{"num_hidden_layers": 18, "hidden_act": "relu", "norm_place": "pre", "qk_norm": false, "attn_scale": 0.125, "tie_word_embeddings": true, "parallel_block": false, "init": "normal", "init_std_qkv": 0.0312, "final_lr_fraction": 0.0, "doc_mask": false}
Each number is 50 + 15 x the weight over its row's rms, rounded and kept within 0 to 99. Layers, rows and columns count from 0. The size before them is the row's rms in percent of the matrix's.

# up: layer 4 MLP up, 1024x256, rms 0.0464, rows 516-529, columns 0-255
# down: layer 4 MLP down (transposed), 1024x256, rms 0.0326, rows 516-528, columns 0-255
up516 094:55 76 65 44 51 40 62 46 56 28 29 56 55 42 52 62 42 43 59 53 66 61 27 52 53 40 40 72 62 52 41 64 54 55 47 61 45 55 51 43 38 52 57 23 50 42 57 43 77 45 63 37 26 37 56 64 79 62 45 51 35 46 15 24 50 71 65 47 30 69 49 57 60 62 61 58 38 58 61 39 51 54 32 55 59 58 19 54 60 27 49 35 59 28 47 52 40 41 66 63 51 08 63 40 50 25 59 31 68 52 63 52 41 38 77 59 83 80 35 48 50 64 45 57 55 50 54 63 43 46 40 80 56 23 57 41 61 73 57 47 18 60 57 47 48 52 42 35 56 44 51 44 60 28 55 18 44 29 40 51 67 63 83 37 38 45 72 48 18 34 42 40 21 55 31 30 44 34 35 43 23 41 30 63 77 27 26 49 71 64 75 55 61 22 31 65 49 61 38 70 40 27 40 46 31 59 64 58 73 47 59 55 40 45 47 43 56 67 71 69 45 39 32 71 61 52 81 44 89 81 49 78 41 48 51 59 65 23 50 56 76 60 68 49 26 40 69 25 37 58 52 42 35 38 58 76
down516 086:60 53 32 51 52 59 27 55 52 65 56 57 40 39 42 80 49 71 41 51 40 52 45 50 47 54 48 62 36 26 50 43 41 53 25 26 35 29 40 69 51 56 24 54 48 57 52 51 47 60 40 54 69 51 31 71 75 65 73 38 39 49 63 34 65 54 51 41 13 51 52 57 78 72 92 55 71 51 35 28 47 56 57 59 49 61 61 56 27 65 82 46 54 18 52 61 54 48 37 61 23 58 65 60 46 51 66 22 65 48 45 48 58 77 53 44 38 29 59 43 70 43 34 26 48 44 54 47 43 29 45 52 35 67 33 62 29 36 60 37 27 35 66 55 60 34 21 61 72 46 50 19 49 44 66 25 43 47 43 47 67 40 51 64 22 46 62 37 64 49 63 48 57 32 52 60 53 34 82 50 47 52 50 35 54 54 56 38 44 48 48 64 78 40 54 56 49 46 55 59 18 51 64 58 43 54 75 30 47 61 67 53 55 27 59 68 37 16 90 41 42 69 47 36 39 25 44 58 51 75 96 46 35 46 27 73 56 71 47 93 29 36 48 32 72 65 47 64 63 26 43 41 72 66 35 31
up517 094:48 51 48 37 54 34 45 35 31 43 35 34 33 53 37 42 64 48 30 63 53 55 30 49 46 28 49 35 70 40 49 67 45 72 49 66 64 74 24 71 18 38 54 40 76 48 81 82 28 72 42 40 37 62 64 62 77 46 72 65 55 49 55 57 74 71 69 32 25 54 63 44 56 26 27 48 34 45 40 68 56 14 39 39 37 25 62 44 56 51 72 41 69 46 63 48 41 42 59 30 42 33 56 37 57 46 53 30 74 33 19 42 43 76 58 46 58 39 47 59 31 66 53 39 73 13 30 53 54 49 56 50 38 35 47 58 38 35 44 22 28 67 26 33 47 24 59 99 49 72 42 48 48 59 50 49 43 21 51 38 27 35 62 28 46 55 67 55 71 81 62 46 70 43 51 54 50 47 43 45 57 41 54 46 51 46 48 36 41 63 33 56 40 40 53 38 29 50 78 38 20 44 27 38 82 57 49 32 75 54 71 36 59 56 54 33 49 65 59 44 41 49 53 66 48 37 28 51 59 45 34 90 40 85 58 63 37 63 54 53 54 69 42 57 41 71 42 40 41 64 71 39 47 58 58 51
down517 087:68 27 63 29 50 50 72 52 52 45 56 41 66 38 33 41 61 51 45 32 22 35 36 62 66 70 62 47 39 79 29 33 51 39 36 47 53 53 47 36 37 66 32 40 56 47 27 50 59 35 27 69 59 24 49 47 43 43 47 25 31 49 31 35 23 44 20 67 60 71 75 34 58 65 27 38 68 54 48 45 87 41 39 32 66 31 62 41 35 72 68 48 76 46 40 34 45 52 38 22 75 55 94 57 45 56 62 59 57 55 41 39 62 53 51 57 35 77 62 77 54 50 55 52 73 76 47 54 42 79 35 64 61 41 52 35 64 55 76 54 47 43 47 47 50 37 35 42 44 69 29 42 64 64 68 49 53 48 67 58 55 80 12 63 43 45 74 23 45 33 48 65 27 26 43 38 48 45 48 42 87 27 65 36 52 45 39 53 41 55 65 49 76 17 40 54 47 58 70 60 39 32 51 55 73 40 61 41 30 44 33 47 39 58 29 52 53 47 57 76 48 29 78 60 31 57 56 44 43 86 46 67 67 62 43 83 40 38 60 42 48 42 30 32 47 42 64 19 59 38 55 44 56 37 61 38
up518 099:39 56 72 74 71 20 56 36 69 64 46 43 63 59 47 49 73 22 37 49 83 25 32 31 33 43 49 39 27 41 80 40 51 22 25 63 63 59 42 43 64 60 66 58 38 49 56 43 44 70 59 53 48 49 72 57 62 62 25 58 32 60 72 53 43 67 51 65 44 56 53 49 36 50 39 63 57 33 42 61 55 49 66 67 29 68 69 67 63 25 53 54 58 46 45 33 42 36 47 72 61 15 65 78 19 57 66 74 77 21 42 61 32 42 47 69 30 75 53 59 53 66 56 51 51 51 68 51 37 43 57 29 32 42 55 77 26 66 26 47 48 44 31 58 39 75 87 77 62 53 50 59 41 38 31 69 34 72 41 69 59 47 43 57 25 35 76 52 44 79 17 37 65 51 50 44 46 57 40 49 22 41 48 90 62 62 33 45 70 68 45 56 49 33 64 69 75 64 48 27 44 41 44 43 62 55 71 47 53 49 59 49 53 66 52 43 39 53 65 53 53 53 53 53 31 36 30 52 54 34 52 51 29 45 62 27 62 44 57 46 43 50 49 40 52 80 13 35 49 51 49 39 48 94 61 45
down518 107:34 70 46 68 61 31 32 47 99 42 29 55 43 43 54 62 54 35 38 55 90 57 50 37 40 54 30 55 58 35 29 67 56 60 43 70 63 29 60 58 87 36 70 67 71 37 59 61 69 63 55 53 58 52 46 60 53 71 42 60 54 24 43 48 43 49 39 67 44 53 29 44 48 40 56 52 48 56 55 45 47 63 38 32 20 64 77 58 32 35 61 59 40 50 44 49 29 59 64 37 35 22 47 57 47 77 45 84 54 36 57 54 64 55 61 60 50 04 53 68 42 37 47 53 90 62 46 45 41 27 50 44 52 68 47 30 49 67 56 49 48 55 59 45 51 66 60 45 31 56 52 24 70 44 53 35 26 64 28 60 73 45 44 51 05 43 38 52 60 73 42 42 29 66 54 47 42 36 25 50 44 91 51 51 46 39 22 47 55 47 32 53 50 43 41 50 67 69 64 38 35 18 52 46 72 53 58 68 46 42 67 39 37 37 42 40 53 24 62 40 38 38 61 38 29 57 80 46 39 47 76 48 47 57 39 37 27 39 66 45 32 40 67 42 58 63 39 75 59 24 55 77 66 45 12 55
up519 101:66 83 75 24 57 40 45 67 65 46 54 65 48 53 21 47 32 69 39 58 64 95 56 20 47 22 72 38 46 53 78 45 63 44 42 44 56 53 61 33 48 56 59 50 53 50 40 60 48 75 43 78 68 55 43 72 52 60 46 52 61 35 36 46 31 83 38 71 20 61 49 66 45 29 50 43 87 18 27 59 71 29 18 41 47 39 58 36 24 56 53 41 51 48 78 25 32 47 49 46 52 19 65 46 55 35 56 54 55 54 35 65 36 69 55 41 56 49 36 67 61 47 52 61 34 79 34 28 41 42 50 79 72 28 81 40 58 46 43 60 46 44 79 59 52 60 54 63 39 54 42 81 63 48 47 54 42 51 46 51 25 54 77 59 17 08 66 46 48 45 37 52 57 63 27 49 44 42 55 38 28 41 53 50 37 39 40 39 58 37 42 22 49 31 55 30 75 59 45 51 41 34 42 38 61 69 41 79 70 71 37 45 31 38 39 67 39 38 39 52 49 58 43 65 52 64 50 68 52 75 44 68 58 43 25 47 71 55 65 49 74 56 31 51 60 49 58 59 51 45 47 46 69 38 20 53
down519 108:50 52 30 42 73 99 72 59 48 36 46 42 49 42 61 57 59 52 20 28 48 44 52 36 47 76 63 38 76 32 35 30 57 53 52 41 48 32 64 74 37 61 24 70 51 49 45 41 62 36 56 61 61 26 56 33 43 15 62 12 38 55 87 36 57 56 62 61 59 71 29 32 34 53 68 58 62 73 34 41 60 43 58 56 64 63 59 46 53 73 38 47 63 55 32 65 57 61 56 62 45 58 35 50 42 41 52 32 35 56 81 70 67 65 28 36 35 26 47 48 62 48 31 43 87 49 56 46 35 60 66 63 48 62 43 52 31 56 40 53 56 31 41 64 54 49 77 39 52 25 38 56 61 81 60 52 40 60 42 66 70 78 23 40 50 43 37 64 59 47 69 74 35 58 54 58 28 52 42 37 40 56 40 20 60 32 50 53 51 39 69 42 73 38 76 20 41 45 62 37 65 46 38 68 64 33 52 43 42 46 46 65 61 73 55 37 46 55 47 36 57 74 68 33 05 53 56 37 40 58 46 45 53 46 46 56 38 37 51 35 70 33 58 24 89 60 58 55 34 65 40 39 32 21 27 62
up520 097:57 58 73 57 79 49 42 41 48 63 57 79 55 22 20 64 59 57 48 63 59 55 59 22 57 31 74 66 61 37 37 48 29 85 52 55 33 42 46 41 51 43 91 43 52 52 55 34 42 59 40 36 43 15 62 30 27 67 30 91 39 55 44 63 64 52 46 30 66 55 41 56 46 46 65 72 27 60 40 30 29 27 58 35 72 66 50 58 59 68 49 24 57 53 65 36 52 35 54 58 29 50 39 23 35 77 66 46 83 55 39 64 53 27 51 43 48 49 48 54 55 57 48 35 57 55 63 60 37 67 27 51 75 89 38 87 48 63 38 43 43 69 39 78 62 75 56 68 62 17 63 49 47 46 43 36 46 50 50 55 57 34 41 20 33 48 42 48 44 68 39 55 47 39 41 64 42 70 52 37 82 27 69 85 38 44 53 76 53 68 35 57 53 45 39 65 66 70 49 47 37 54 66 59 72 45 35 28 33 54 57 31 69 71 60 61 58 57 67 51 55 55 62 75 60 63 49 59 52 47 54 41 68 16 43 40 43 43 24 38 53 56 56 31 55 32 42 71 47 67 30 59 60 53 66 42
down520 090:60 38 43 55 52 43 59 80 27 58 38 75 21 60 45 52 53 62 35 49 76 61 59 31 00 55 39 51 29 68 48 58 60 62 54 59 53 67 45 48 58 46 44 40 41 37 37 49 34 53 31 44 57 42 61 29 43 50 41 57 29 44 19 71 44 32 38 64 27 50 62 58 93 65 51 52 41 56 70 22 54 80 39 58 58 73 67 32 58 66 80 37 55 71 29 64 44 36 55 20 45 52 53 30 67 42 72 48 34 56 52 72 36 52 44 37 62 33 58 68 47 60 75 41 48 72 53 47 51 34 11 57 41 43 32 38 46 88 50 66 38 56 61 44 70 68 44 44 71 38 43 61 56 61 44 31 62 45 41 53 44 67 49 45 38 28 55 41 51 44 48 55 59 62 11 55 69 55 16 48 51 47 57 48 50 52 65 71 48 71 53 50 54 46 43 52 58 63 49 37 85 35 66 40 57 63 53 50 33 63 74 46 57 52 34 52 81 40 45 41 50 78 33 43 48 37 50 41 07 47 78 60 67 72 52 53 32 57 53 40 50 53 38 58 38 78 30 13 66 45 62 35 51 38 36 36
up521 092:31 58 68 27 65 31 54 35 60 35 38 41 54 32 46 66 61 36 52 52 53 41 50 34 51 42 71 59 20 79 50 50 50 39 57 68 57 39 51 37 51 57 56 45 25 43 60 61 21 54 42 48 53 49 73 67 43 60 24 51 68 43 68 72 50 54 62 42 32 53 64 80 35 39 79 81 64 42 44 48 18 22 42 40 58 46 41 43 61 32 72 32 43 08 58 65 53 48 50 55 58 49 54 43 48 30 65 48 65 25 47 55 21 66 40 38 52 61 44 37 54 55 58 28 36 50 38 73 43 66 57 48 74 85 28 60 50 45 37 34 17 48 47 18 61 32 52 54 55 59 44 57 51 61 34 25 71 27 51 62 36 50 57 57 32 67 43 44 50 54 55 45 78 29 47 37 28 39 27 49 59 31 33 35 63 34 55 45 41 83 50 50 35 63 54 65 64 77 34 42 52 41 32 45 67 40 77 49 62 71 55 35 58 54 00 29 57 85 39 69 51 52 48 54 63 38 61 80 65 39 43 34 63 24 35 63 61 77 37 42 64 61 56 43 44 34 51 55 37 73 41 21 75 34 40 39
down521 089:51 57 64 31 31 61 25 73 48 19 62 45 84 63 72 50 46 42 67 44 12 61 41 47 26 60 75 55 23 18 53 56 62 44 10 45 26 74 62 43 74 54 56 63 47 50 71 51 76 61 63 63 58 46 52 37 88 45 32 54 34 39 36 54 41 31 38 59 47 31 39 51 61 62 41 51 37 69 49 60 35 59 43 44 36 61 55 48 55 29 23 45 49 81 57 57 43 38 43 74 70 67 85 43 51 59 51 64 36 54 84 55 59 48 50 39 58 63 47 48 51 41 44 42 48 28 45 61 46 43 50 50 71 57 44 48 46 55 45 45 59 38 79 56 53 35 39 60 46 55 41 54 41 55 47 27 68 60 31 51 60 85 56 49 50 40 63 29 48 37 83 56 36 63 54 34 44 22 75 51 49 46 46 55 64 44 40 47 18 41 43 39 33 42 45 48 40 62 55 38 52 26 62 49 60 52 43 40 35 81 60 54 35 36 32 73 33 74 38 54 68 63 44 55 71 49 49 42 30 57 62 82 55 69 46 42 53 39 69 40 40 69 31 67 85 58 39 31 83 22 43 37 28 17 40 14
up522 101:42 46 47 41 68 38 47 34 34 62 40 34 57 40 45 72 52 56 63 66 58 45 49 51 70 50 50 57 54 26 34 56 13 61 26 51 49 60 05 57 67 55 82 15 63 51 28 29 33 57 55 42 49 27 44 40 90 30 51 37 48 75 82 42 73 56 41 64 52 41 48 54 46 07 28 51 45 45 17 60 43 40 50 46 29 33 71 55 46 63 59 38 68 39 19 43 43 31 44 50 46 43 49 61 54 52 79 61 36 32 40 66 27 59 65 45 33 45 50 50 39 55 44 55 70 55 58 38 54 34 42 51 45 50 36 68 47 77 16 72 54 63 31 24 46 71 54 78 54 41 48 55 64 60 72 33 54 61 37 59 49 50 29 54 49 38 50 67 41 36 69 58 54 33 73 48 63 54 67 43 59 54 46 45 44 71 34 22 40 40 76 55 60 79 28 36 38 52 76 64 33 47 71 60 48 27 55 69 57 38 71 21 50 68 48 42 43 50 67 44 64 66 51 55 33 52 35 29 26 63 48 76 54 43 52 50 67 36 55 65 43 81 48 48 38 43 39 53 37 96 51 50 45 73 41 77
down522 099:55 58 35 44 72 51 48 62 51 60 29 41 49 49 38 51 56 73 43 38 43 49 41 56 66 56 49 40 32 57 45 65 59 59 35 33 46 12 38 60 41 55 56 38 29 43 36 54 57 35 16 65 61 58 55 60 39 55 68 46 52 51 77 27 79 52 61 63 36 59 55 30 50 46 41 58 55 80 62 81 18 59 73 47 55 55 39 35 36 52 50 67 55 45 44 38 58 54 64 54 34 30 37 36 59 79 57 63 53 37 23 67 21 63 58 18 35 79 47 40 46 56 62 39 74 46 18 60 54 58 96 41 63 61 53 52 38 25 56 61 46 54 58 59 38 53 37 47 72 43 62 30 44 51 44 82 53 24 61 23 49 51 31 51 51 62 68 51 66 37 34 50 53 66 46 43 70 56 90 29 88 59 13 66 40 44 29 39 37 42 52 33 28 59 32 42 24 48 70 37 37 58 35 38 40 59 38 53 64 73 49 41 22 33 43 51 64 62 32 48 68 24 47 68 44 71 42 65 54 97 48 45 77 52 24 46 53 35 49 61 37 57 69 77 59 53 55 59 22 67 56 43 53 49 43 68
up523 091:63 81 79 27 48 49 54 62 49 57 49 58 48 56 16 61 13 35 35 60 42 68 48 58 56 50 32 35 73 68 61 59 15 59 20 20 44 63 44 32 51 33 69 38 40 69 05 59 43 58 38 42 45 38 43 31 51 48 46 64 18 54 73 57 75 36 32 47 77 63 38 61 53 29 58 62 72 55 48 44 50 61 08 37 62 58 16 47 54 68 45 36 60 46 61 51 65 24 56 58 38 63 64 46 41 46 55 56 40 52 58 71 35 56 51 27 37 43 51 57 22 57 55 64 48 42 47 46 44 25 43 75 66 67 25 50 61 80 43 67 51 57 43 30 58 52 34 64 67 56 42 41 51 17 53 51 76 56 40 54 29 71 32 71 52 23 41 45 43 33 33 56 38 85 68 34 66 19 38 26 36 52 51 75 50 40 45 58 50 60 67 44 55 29 45 57 56 55 46 52 33 60 62 74 58 57 47 45 50 51 61 57 70 57 30 56 68 48 57 46 60 60 70 59 33 67 45 28 60 40 15 63 35 32 72 36 41 44 66 54 41 66 26 54 61 45 69 64 25 50 21 41 48 39 51 63
down523 084:45 32 26 29 81 41 65 64 59 59 57 53 56 74 78 68 45 43 34 48 55 23 38 52 66 46 41 21 20 28 37 26 92 57 43 63 38 64 61 68 45 29 50 67 70 43 40 55 56 42 73 47 55 48 46 60 57 46 64 24 21 61 47 54 64 49 69 42 29 62 14 44 82 45 48 58 29 41 74 27 57 22 59 59 18 42 43 60 13 46 79 58 44 61 52 22 61 54 59 45 60 52 71 62 31 66 56 46 82 17 40 46 49 44 60 51 72 42 32 48 26 59 53 44 59 45 37 26 52 34 69 70 54 74 64 46 57 36 40 51 63 22 39 65 29 61 63 53 27 57 59 60 47 66 67 18 65 48 48 40 38 11 45 59 41 69 82 48 54 58 59 57 46 55 63 49 49 49 58 48 49 55 68 50 54 48 36 40 56 55 58 27 43 36 50 56 72 55 30 57 44 47 32 60 32 47 71 48 54 66 28 41 34 31 35 60 44 41 52 51 52 51 38 47 30 78 68 59 61 32 35 77 42 53 25 35 53 52 61 36 47 45 31 63 75 60 54 56 36 45 51 76 60 66 30 73
up524 095:44 67 81 54 31 54 36 39 49 81 55 50 48 69 43 50 65 41 55 53 35 67 46 72 52 51 55 78 44 20 53 44 74 35 29 57 57 82 47 57 51 73 66 43 48 64 36 39 65 41 52 25 32 39 54 76 37 30 49 52 29 50 50 67 49 41 61 32 44 58 54 43 72 31 46 71 75 60 46 51 42 29 16 31 77 40 74 54 35 44 61 53 42 49 55 34 36 30 39 39 29 57 41 57 46 19 53 53 59 43 90 55 45 55 48 54 40 67 49 35 47 52 39 34 64 38 51 81 55 91 33 47 45 49 75 81 51 50 36 30 62 34 64 48 29 47 58 58 61 55 58 55 35 52 49 29 63 42 35 69 36 37 58 42 27 41 60 49 56 50 48 48 42 81 44 39 75 26 48 42 44 67 65 39 44 50 28 61 53 59 43 66 60 48 21 53 49 47 54 53 61 40 61 37 40 54 32 57 35 73 86 23 56 56 51 32 24 48 49 40 79 59 78 88 47 61 59 60 30 09 25 83 54 62 65 51 49 39 56 49 35 72 75 42 50 65 44 66 21 36 26 52 72 44 55 58
down524 097:26 31 56 49 71 40 63 37 46 50 27 48 49 49 57 67 40 62 68 55 07 45 24 31 66 54 57 23 33 57 37 44 71 68 39 51 54 15 37 75 72 47 36 57 47 27 48 53 44 65 64 44 61 45 63 35 47 50 34 68 62 51 52 54 56 39 69 78 24 45 48 49 61 32 46 46 35 41 47 52 45 77 64 64 65 28 57 53 79 55 62 44 79 25 27 41 57 76 42 38 27 52 40 25 55 60 67 48 29 56 38 72 51 48 50 43 65 27 46 49 38 44 23 62 56 37 09 60 44 66 56 67 61 67 47 64 61 77 51 41 44 53 33 47 34 38 71 58 50 62 41 29 32 48 61 48 33 40 38 58 72 50 62 41 24 64 61 32 67 73 55 47 53 50 31 45 58 60 89 54 30 68 62 30 22 60 42 41 58 73 42 29 45 56 62 47 79 50 24 56 66 57 35 33 46 57 62 75 51 23 85 30 41 59 49 44 69 38 71 62 71 57 23 55 44 48 42 58 43 51 52 70 81 43 47 61 84 62 40 38 47 52 44 53 20 55 66 58 54 63 37 67 33 31 57 29
up525 100:41 38 64 45 41 27 52 57 64 95 38 59 70 59 20 53 63 51 50 52 81 85 74 39 61 78 45 42 41 60 74 25 46 47 39 67 88 64 34 54 48 39 70 54 56 61 21 48 42 44 45 24 62 49 54 62 53 70 59 63 53 46 38 35 65 38 27 31 59 62 61 48 39 42 61 54 32 77 42 46 05 50 27 32 63 38 56 57 50 24 54 41 47 47 53 65 37 39 54 66 58 53 32 27 54 05 88 48 60 46 51 60 45 51 53 35 60 47 23 35 56 45 51 77 29 64 53 34 23 61 46 54 28 47 42 55 54 59 44 60 61 75 64 50 50 41 59 45 47 34 61 45 54 49 32 36 62 39 42 46 50 23 34 71 58 40 29 47 35 72 27 51 71 55 45 32 38 62 33 34 33 44 39 23 51 35 77 70 49 39 55 31 47 64 41 46 59 28 50 68 75 48 54 52 30 72 33 43 65 42 66 37 60 60 31 17 63 56 53 52 78 52 77 62 49 49 32 55 33 41 59 51 57 56 51 15 66 46 54 29 41 57 46 68 45 50 60 45 33 45 72 76 46 43 20 30
down525 098:35 71 39 41 38 57 35 69 43 49 38 39 39 31 61 30 61 37 34 37 51 62 70 68 53 70 39 84 73 35 55 34 58 41 55 80 49 47 73 70 45 60 48 41 86 41 58 56 74 47 66 56 56 19 41 51 53 41 54 68 48 52 52 23 48 44 44 41 57 63 50 33 27 44 35 39 41 39 59 48 71 41 87 51 38 67 41 42 48 46 33 47 58 73 42 54 59 75 50 62 68 43 67 71 51 50 40 68 27 42 51 27 61 51 63 44 69 34 54 41 99 44 37 59 61 53 65 34 62 55 43 32 29 24 63 46 57 44 28 53 23 46 41 57 70 39 35 17 52 35 61 61 55 70 74 56 46 54 38 61 45 27 45 47 57 61 58 85 54 56 29 40 45 40 42 58 57 50 63 47 51 80 62 48 63 46 42 20 48 38 66 64 47 56 61 41 69 72 53 48 51 55 43 33 55 59 61 60 20 31 22 38 22 65 36 63 28 72 35 39 57 44 31 23 63 60 38 58 40 29 69 49 65 54 00 49 62 29 56 49 72 45 29 56 46 15 40 43 49 35 61 45 55 44 68 77
up526 103:47 53 46 33 50 51 45 36 56 54 28 60 89 29 54 48 42 48 68 75 56 54 60 24 28 47 58 51 37 47 48 34 55 64 42 55 68 66 48 63 46 51 49 41 47 59 34 20 47 75 49 58 35 40 59 44 40 68 46 47 60 59 47 60 54 58 58 43 36 42 30 78 37 63 34 88 55 35 50 39 42 45 22 59 38 60 61 49 64 42 54 26 29 54 56 23 50 39 58 50 44 40 71 42 96 32 77 47 46 36 50 52 30 35 59 53 28 37 31 58 00 46 64 39 19 32 61 72 11 64 32 54 41 82 47 39 79 47 35 31 30 34 35 66 66 45 58 64 31 57 54 40 36 45 55 59 60 63 39 52 64 49 23 51 42 48 62 51 34 52 34 48 39 45 36 42 35 56 23 64 46 60 60 62 22 35 38 29 64 82 65 60 47 77 43 58 66 43 66 46 87 62 20 44 42 35 82 34 75 56 54 58 53 54 54 57 62 58 54 56 75 65 49 62 59 40 56 42 47 24 52 35 41 50 72 31 69 48 98 53 31 64 51 56 43 45 54 39 29 47 53 29 66 51 59 45
down526 113:33 53 50 52 52 83 55 36 20 45 69 39 63 46 36 26 40 39 54 64 60 49 79 81 45 69 44 79 49 56 44 60 48 43 47 61 63 44 61 22 49 83 53 37 48 52 41 61 54 67 33 57 70 26 70 39 59 80 43 57 30 31 51 76 43 43 60 40 36 30 44 66 67 77 56 55 46 48 37 84 36 46 81 49 58 15 45 56 44 53 51 44 57 43 33 52 38 52 55 50 32 83 51 60 74 77 27 36 25 67 38 07 42 71 52 57 25 32 18 11 42 35 53 60 69 64 36 51 70 50 40 47 45 46 37 62 59 41 36 45 44 75 39 59 45 43 71 66 32 59 52 41 25 22 46 60 43 23 51 61 81 60 28 37 44 30 66 31 50 43 50 23 30 46 61 35 52 62 69 31 61 45 71 31 42 39 32 73 38 49 42 57 47 69 51 43 59 65 26 59 33 57 43 61 56 56 19 49 59 53 65 37 39 32 46 66 63 60 61 58 64 48 63 27 54 55 33 69 40 46 56 62 63 76 41 72 48 69 43 64 34 55 50 66 54 31 29 52 64 61 55 48 62 32 57 50
up527 095:56 34 49 61 65 58 22 76 46 49 36 58 62 42 54 47 47 59 57 67 43 85 84 53 65 40 51 55 42 32 42 54 41 48 40 51 55 59 53 31 38 37 64 40 50 57 44 52 92 47 39 44 36 20 40 49 63 43 40 56 62 36 52 40 70 61 45 53 33 52 60 44 34 40 80 82 46 50 53 59 44 43 45 34 51 47 56 30 72 61 26 50 69 48 43 35 41 43 33 75 48 47 58 55 38 43 91 52 53 39 33 61 48 61 83 75 56 75 60 44 50 39 57 38 36 40 45 49 68 36 50 63 51 39 23 53 60 71 47 52 45 65 68 73 41 50 74 53 32 63 52 59 39 26 89 39 16 44 22 40 45 52 24 35 65 55 31 60 18 35 87 53 24 62 51 27 70 36 59 61 65 32 54 36 49 75 50 56 47 51 18 67 60 13 36 58 40 48 36 67 29 49 41 50 34 26 29 67 47 46 42 50 49 56 66 68 70 85 39 35 57 61 48 67 71 56 36 32 44 33 43 49 76 24 59 46 38 55 49 25 38 82 61 48 68 48 51 43 49 81 40 21 64 51 42 36
down527 087:69 49 44 50 24 57 16 75 55 56 39 64 59 48 51 82 64 68 38 71 63 74 49 53 23 67 33 44 34 16 53 27 56 64 38 20 31 43 43 44 47 14 50 66 42 49 48 20 74 22 46 56 69 54 60 48 79 58 32 72 59 40 35 71 57 64 32 78 63 49 48 57 36 40 35 53 14 43 61 67 32 69 35 65 32 60 67 37 49 60 50 56 59 56 51 76 29 51 49 58 30 52 22 31 51 65 30 74 47 58 38 30 55 28 56 58 59 53 41 32 63 38 67 49 25 56 54 31 63 48 75 85 52 60 48 42 52 40 46 56 57 47 31 31 65 44 64 18 63 53 58 54 30 36 47 56 71 44 12 40 30 33 53 36 28 56 44 29 42 38 88 51 55 58 44 68 47 45 57 40 37 37 30 16 46 46 59 55 44 51 50 46 55 60 34 36 61 34 61 55 55 55 62 52 90 42 48 54 31 52 63 44 61 67 50 34 37 61 30 65 56 35 41 49 67 64 79 61 30 53 43 50 61 51 59 52 21 63 38 60 65 49 64 73 74 49 54 66 56 40 56 75 60 36 39 68
up528 091:37 73 59 32 31 39 12 72 40 45 55 56 26 39 57 53 51 63 45 61 24 38 71 36 44 34 43 48 62 69 58 70 52 34 26 25 35 53 56 65 23 44 47 72 30 45 44 64 50 44 32 25 75 74 71 72 67 98 49 69 52 28 54 60 23 37 23 42 43 55 57 68 54 36 63 60 85 63 42 45 53 27 34 85 39 63 56 48 42 54 52 41 36 45 51 57 52 61 60 90 67 53 66 61 62 51 71 79 52 37 66 44 38 55 51 71 48 40 58 35 36 81 42 55 28 63 52 64 56 69 30 63 57 62 55 55 52 38 34 39 23 54 48 42 41 52 49 44 53 58 55 65 46 69 44 10 52 53 38 34 60 51 73 55 32 51 53 42 48 51 48 30 54 69 43 43 53 37 62 44 42 64 21 42 58 30 50 45 68 44 42 25 07 57 61 45 33 84 39 86 56 40 45 41 63 53 51 47 47 65 43 39 42 26 44 68 72 51 66 38 60 67 61 59 64 60 33 37 66 33 20 42 42 51 68 54 54 37 60 61 65 53 58 67 75 53 36 68 35 69 51 35 52 61 27 64
down528 084:64 61 68 48 26 51 65 53 67 54 42 60 48 32 69 49 41 26 69 49 41 31 45 39 58 52 80 47 34 34 52 27 25 56 34 64 45 67 46 60 41 48 35 54 16 62 56 65 74 52 64 48 61 62 76 45 58 36 44 38 55 07 46 42 59 61 30 60 25 52 39 56 39 62 56 42 33 53 67 37 43 57 45 80 43 61 51 43 54 66 49 65 07 54 57 48 44 32 47 50 60 57 45 20 40 58 48 37 20 40 59 64 80 52 46 57 44 58 44 60 51 44 23 66 59 22 79 56 55 28 82 51 46 77 35 57 56 84 48 36 49 33 64 43 49 51 62 41 61 57 41 51 47 74 34 59 58 32 63 68 33 42 51 84 61 27 30 78 63 25 80 73 23 66 47 40 29 41 67 42 62 30 61 76 60 67 56 70 45 44 33 37 46 52 19 45 69 44 75 63 62 36 25 33 42 61 36 69 44 70 47 28 45 43 64 42 28 48 58 30 58 56 64 60 25 54 67 53 45 41 58 73 62 54 39 36 61 58 47 29 56 71 36 45 81 56 40 49 78 33 34 28 35 57 52 39
up529 093:59 39 67 36 80 49 37 47 43 51 65 77 70 68 40 55 64 57 63 55 79 59 47 37 62 51 30 39 62 53 52 44 47 64 35 18 73 59 68 36 53 73 58 43 62 55 62 59 67 72 46 51 43 81 41 47 40 43 74 32 40 49 76 28 30 52 58 36 40 59 42 66 47 72 46 80 35 55 18 42 48 51 39 26 52 58 16 31 22 27 46 39 58 50 66 92 39 39 50 61 42 52 56 81 40 59 53 36 46 49 38 44 78 42 31 56 68 37 59 68 52 52 57 69 46 38 27 78 49 20 38 45 53 44 20 63 41 72 49 43 52 42 41 56 73 47 65 49 57 42 48 57 63 50 68 48 57 47 57 43 44 37 44 58 59 42 77 27 54 51 69 68 30 30 39 55 55 53 46 76 66 50 39 61 33 64 38 36 44 59 49 61 45 14 62 71 40 60 60 55 34 44 38 11 63 51 49 54 66 29 68 31 57 37 78 39 48 50 38 66 53 55 34 43 28 48 39 24 50 21 51 28 13 59 58 83 58 45 56 56 60 61 42 47 19 34 61 18 66 29 33 61 52 22 57 43